From a checkpoint of a small transformer trained on Wikipedia: a variant of Adam for these matrices.
Each number is 128 + 24 x the weight over the matrix's rms, rounded and kept within 0 to 255. Layers, rows and columns count from 0.

# layer 7 MLP up, 2304x576, rms 0.0451, rows 45-51, columns 192-287
[[155 117 118 126  89 135 190 168 109 138 168 109 132 131 151 107 130 120  94 143 101 143 166  91 131 168 145 110 185 162 148 133 119 116 151 157 168 149 162 138 133  88 128  97 143 126 144 136 123 161 158 112 134 108 130 195 136 173 161 161 141 136 146 167 132 144  76 128 116  79 112  99  99 123 106 139 123 145 132 116  94 110 108 132 116  69 111 144 102 112 106 106 145 135 189 129]
 [142 145 115 100 118 138  97 107  97 138 132 138 101 128 163 154 165 149  94 130 140 156 135 106 115  96 113 145 122 142  94 149 117 144  92 139 126 129 149 121 114 147 136 124 158 135 132 103 116 152 123  81 157  95 152 116 137 176 111 148  90 102 143 154 150 106 120 114 138 125 152 102 155  96 133 133 122  68  99 119 130 126  78 127 104 128 168 144 106 141 101 154 150 131 129 154]
 [125 139 104 143 121 119 128 118 150 129 108 122 115 102 145 118 101 132 127 111  97 120 125 151  96 150 149 140 158 165 133 124 114 151 134  96 131 110 142 111 102 129  93 136 119 139 159  91  92  99 124 148 118 132 146  81  76  97 122 161 161 116 116 120 134 101 111  97 126 140 115 138 115 164 121  93 122 138 201 108 109 154 105 154 109 109  74 118 106 110  80 126 116 139 137 150]
 [147 138 137 155 142 104 134 144 172 136 129 139 113 124 208  93 148 180 153 101 124 176 130 133 166  91 151 167 116 109 121 185 123  77 126 110 114  99 111 137 123 129  97 103 104 119 102 121 126 161 146 104 132 128  96 151 138 152 162  82 133 102 115 128 112 129 119 119 151 100 127 158 113 126 150 158 134 123 141 120  58 116 108 139 102 138 144  80 173 134 128  99 132 112 117 111]
 [123 116 101 134 133 138 179 148 141 112  86 150 167 112 149 100 141 133 127 132 106  93 104  81 100 127 119 122 141 119 158 102 122 134 131 120 117 122 111 101 141 125 151  68 163  97 128 117 129 127 111 145 146 133 161 119 187 141 116 114 107 142 148 122 143 144  83  72 134 105 145 112 100 124 126 119 137 135 137 122 126 118 122 139 131 147 110 121 156 127 128 133 109 104 116 124]
 [137 135  90 148  84 129 160 145 126 112 123  63 151  91 106 125 136 129  88 115 115 125 136 136 115 163 108 152 115  89 139  90 114 135 114 107 135 122 111 142 114 129 107 109 143 138 182 147 114  81 114 140  90 166 173 113 121 151 166 135 186 137 148 109 118 129 123 137 109 117 151  95  80  87 174 118 119 168 175 112 103 121 145 130 124 134 145 130 129 116 136 107 137 124 164 107]
 [105 110 127 100 119 112 115 101 151  89 123 126 117 125  93 119 161 118 108 130 100 144 134 141 122 101 164 157 180 147 163 191  94 110 129 122 142 137 102 119  80 128 115 129 160 139 122 132 138  81 111 128 124 152 136 132 141 140 110 114 142 124 104 135 124 132 106  95 112 142  98 125  99 139 139  94 163 127 119 157 181 124  79 120 130 142 102 120 146 148 111 181 156 135 117 110]]
# layer 7 MLP down (transposed), 2304x576, rms 0.0617, rows 45-51, columns 192-287
[[146 135 159 123 135  83 117 141 154 125 148 140 144 121 171 124 148 156 179 124 113 117 158 178 144 106 139 151 151 158 115 178 112 113 149 153  96 136 128 116 104  99 126 113 116  95  67 121 114 156 142  96 159 149 142  72 106 168 148 119 140 179 159 111 130 145 134 126 172 125 130 158 112 115 132 123 111 113 122 156 102 122 147 106 134 122 134 174 113 120 152 129 134 122 102 143]
 [117 136 106 110  72 140 168 125 151 103 125 133 109 142 111 145 127 121 153 165  89 128  93 144 141 157 141 133 135 110 116 145  48 130 152 139 111 125 130 111 103 170  93 112 110 103  92 113 100  82 127 163  89  89 141 123 147 169 154 125  77 134 116 156 158 137 188 134 175 172 183 154 131 145 121 136 126 131 145  99 146 132 135 135 173  87 120 139 101 154 146  96 134 188 124 129]
 [134 158 163 150 136 145 104 143 119 132 113 152 185 123  88 108 172 169 118 138 168 134 126 143 107 141 108 127 111 115 120 134 144  73 100 116 147 114  80 139 114 119 140 143 165 122 125 137 122 120 111 139 116 103 132 144  92 139 161 121  93 162 164 103 144 135 167 138 126 135 187 116 110 147 136 124 133 117 134 131 149 148 137 125 138 126 155  96 130 144 112 131 145 128 108 140]
 [160 181 167 111 140  82 129 113 132  89 148 129 121 114 157 178  84 143 156 123 146 138 137 140 141 153 102 114 120 147 153 160 142  87  77 126  95 113 154 138 167 119  83 152 149 115 122 129  96 143 134 138 123 118 111 160 104 144 161 119 125 142 138 103 133 131 133 141 148  89  86 131 111 150 152 181 124 129 129 129 164 124 117 160 105  90  96 187 127  99 145  97 119 146 116  88]
 [176 144 148 153 174 118 100 134 132 102  94 156 117 102 166 141 147 109 128 145 178 112 170 169  87 102 117 148 134 124 113 155 209 136 110 119 149 159  80 110 145  65 114 169 156 138 143  72 120 149 141  83 147 133 106 136 123 130 123 161  87  90  93 121 105  99 142 129 132  92 107 114 118  98 110 124  96 141 122 166 209 123 110 101 116  96 100 170 117 141 161 123 144 105  91 156]
 [ 58 138 125 147 152 135 170  92 140 153 125 102 112 173 171 104  87 128 146 141 168 159  96  87 168 108 116 112 133 102 130 117 147 127 126 152 150 128 128 171 105 135 136 147  64 166 103 127 134 112 140 150 100 136 147 115 112  87 111 118 112 110 200  99 112 107 147 135 122  96 166 112 122  90 128 170 128 145 155 148 184 113 113 126 113 106 136 149 149 141 171 150 101 154  90 164]
 [132 117 111 100 138 104 130 158 136 153 145 130 128 130 107 160 166 128 176 103  41 106 154 139 138 100  94 105 123 110 152 137  83 178 134 134 107 121 118 109 164  81 105  90 150 147 119 129 139 127 137 114 110 138 139 113  91 147 158 134  99 137 193 148 135 100 168 108 111 124 133 108 142 110 128 124 104 156 141 144  92 133 155 116 144 150 116 124 111 101 110 108 144 153  69 129]]